{"norm_place": "out", "norm_eps": 1e-06, "lr_head": 0.00789, "grad_clip": 1.0, "seq_len": 512, "train_tokens": 675800000}
Each number is 500 + 40 x the weight over its row's rms, rounded and kept within 0 to 999. Layers, rows and columns count from 0. Numbers have three digits each. The size before them is the row's rms in percent of the matrix's.

# layer 12 MLP gate, 832x320, rms 0.108, rows 0-82, columns 256-287
099:498512458425499440459458443469400466444422488394495490510468473531542435526505496504521503502595
103:490480486563477468510521443491522523456436498423467504522455568512451424496521489467565464563511
099:511507506522503462486486512507535503480540639527515530537491541516517504531463441451516481572525
101:510511495525478540512522444435519539469480459458582542468504571595472560487532509504613528411489
102:486519562535484504502522544577484533586505470440535437563492503535501546488489508479560546495544
104:496475475476495484542469519531513520473507474424504522585518462502497552488511503472577515550550
101:500527487450480557460484504506549542503529531484487502530521497475554460476551468526527571498567
100:524456548460538507511481546397595476506531434483535577532509545553473523520471533510499493542510
102:530450452462538461469496532419485582572492492435588530559493512523505431464476440379484500498455
105:437580576542500512545495488501533591380592467486536423491512479438507506531439555543532419499486
106:445522512463531494504478485401434492453516524398504520546462515462511464560478498515443538496549
099:519476554508516507579474488492506475465486524498549545504560573468471462511532434539543596494508
102:491483517440530467460442513455455557448513547487498473519489494527460503521560504581530507509495
101:478528517449551491479477481559507456423475525485500509516496417457559536495540535438464484489574
101:504425506507571526517548471561491479466509529455570417550566435532539524511450506484508444518535
097:492534503516503567505487444517471591531527448498482488529461542560562563457472439501578477484579
097:482471536506610584458463484468441452478461463490471496483461497478505485538449538544441550418514
100:444510538608484464531534521538491512511518596507464545560491464430469464480467502541501413551493
096:596532451466447537475472569426528527528472474557498482509534553519468512495514548530409433544454
108:487504499512533462527497536466465515576482517444469444613525534534503436505433490547524566567525
092:564545535491493485426489462488490572486407466493448493537450492469441511525517435534446526527473
103:560552562459498501537503473500482516430469493545552482491528489556432495474555489543464441458443
096:477491584470552465491547436454555507484560486528508521541525525494465473413474527463547459529513
102:429551514487500536469568465619472532569508537420481504536491448513547542515516466446504550558487
097:475474464464532572524498423520505510490476499546505459578573546491535481496444534474567562495447
097:529514505451481540483510481471440511455485509540516497499545526587486492486432534462546463507486
098:511504500452474519434524466534506480502537448478435563502555486581531518475525471429542444489477
103:485482523522578539543512473467500484435494553439479536519528443476319449529555547491458459501490
101:483460461534529444375498464573461517509494433493489495501555443491542493562496485483575517471483
102:498539526564439549456561490528520531528457504487579480567537531438484462493447530524450565498521
106:460489511418505527475489531498501585494561501433458500582505504425449431504494480463464533482511
105:479479549477555521479540467464440476490490517509430508500533482496466476499554463507484454512467
102:438505568418557497487483432485524465509491515511493544562490524529483486521565507463526505442513
103:488439534441474478524479474458447466525516539444479472538538475435516477497565474472586464586507
092:439457569483545462498502521497511492496429524518451463519464420454477570435510518493505526488412
102:489472496505510473440528600459507480517481503489528504550519558458564485531480426525459567472506
100:497539458436529493429499514513478493501501478537496523506512519559494474440456495453451481494479
099:477566561508492458419472442514520525479510476454539469530511554528472518492516465554451511562536
101:447531476507578565492432463481499504432571534440438454496538555476516517555533452426418527537571
094:584478503406571525558508473498498546475529500571516490579508557485515526480516507522531544456536
097:490524517524446509509533495457450464459508478457558479471471494527574494547465550462494424434487
097:482423575490551492518536541457479540488489461534574543520452490490443511532470584526481546538464
096:531498506481461530509446391517536536467617499407516428617486494525444494510563486555450499522523
096:459457544424498510540495484457477484493472509538462492535552554515482442451525510514527446510537
098:485511490498456501530496457506518533598468521482507503508503537523468514490540487469447483553521
094:469449470459517492505499335494550551545473556393504520448477481532507440498543515494437523484523
100:516548540430590520509475435494538487497499482463488462538501525431463541520445478501435526490552
101:495458560504494456493520452480482465401505449449464525542495555489524565472548500483445501497501
101:438503561527522470541499506490468474498531537427436553529510528524522556497451407449514523505584
092:520460511495507542542509472529482523528456492500501490574559466555464398557514511555585501620503
102:485582534463537514501470491524489515514484500468492470546542515516529514451509504490456535468478
100:429566511519480468435497500526478574536544538421463578574462512529521437558510506491567547494506
098:438536480516535471523485518573475528519506464481501490512574481527485533484554497580514467522483
101:522475542535531573490502439513431562401524522471463484512545487470509551413516494446477493539571
099:498508517482464473463444465526524490540577545472488510511499506565503527441571514446545475548560
101:369502528534455490490482499517444467464445577445514493485462542509492499460512525514484491564537
092:507475504479500508454474529501494523495507593517514500554529520540529500536580526517459560491508
103:466533603514435513485511481500459545438512543466499519531521411437417541521527512525469506564520
105:416507535454499526380531518457451536455484458421526524509468434413529434448443473471486491485527
104:525493522519520474402532447504519479528446564511555487510521474503524435563551516510512460471579
098:472566524504477485481489511521507536474504534457535523529468527442523541550468522518508481491511
100:481523555507541480474557509412504458486577503485540477555498472519377515430446534438576526517522
097:471545483421506481538457515436494521478463468534458546512522528487439450517535545479483469486481
096:464545506429551550519538513496450473531497487445463543520441526501553484502484424501476581456460
098:492478466442504514452509453513502562489451538439508562510455502508499526547507466497519467491540
098:466538497545472504557468406460522485505551449486506487523521493482515551519509541511461506550612
097:542430497530477526574499512460484510524423476481504453520545471493490508547460555500595521561624
100:462524582469524599460565470481456489457562473456455608510529512507481528478475478508490486451431
100:488462525558527573429529484547529441536488493478419486522554527535559500529467467489524440410478
104:439510522519567539526536467459517567506499566525483492502583558479522500482475493490506445433496
099:438422516511527503514522497481395547496564445414531482513448524471462539512503458461418511526518
103:449474490529523475499536509555563534546498553477535472515547469570520537460483503518496445511507
102:506551579533532473485512477463559468522552519486440427515496516495434487521505501496483602479529
100:467484453518446462481528468479460554525465477411526461534450522442486591515460535447500503533447
099:436449548474499548555485427613466455520490547453490526537578508553536501491555464494490500475483
098:443551473519478549487450457555509488528542518506504524541525514444516519462524513532527450500514
095:523408453456466467517498479544503451483519525478471476465520457588534534517529537480554469544518
100:467482431482483522478519547467492541450466501471563504564474506529523510538532484485536462498533
097:447455503387465516468493561496510526558521490490558503519513563535505431493480529505436551567528
104:381455500474494467493454427463486534526545482417526421509514448538459536545518529508507479575465
100:471559549461595516477486505530474474468540416473479556511495474560460464510536465489486506534450
094:486486454529521476450522519538451570515496469526510473483559495581480518511483507476512456494518
095:572469572529514582521523477474478546515529486501510432526507540574495537563501513488515531502443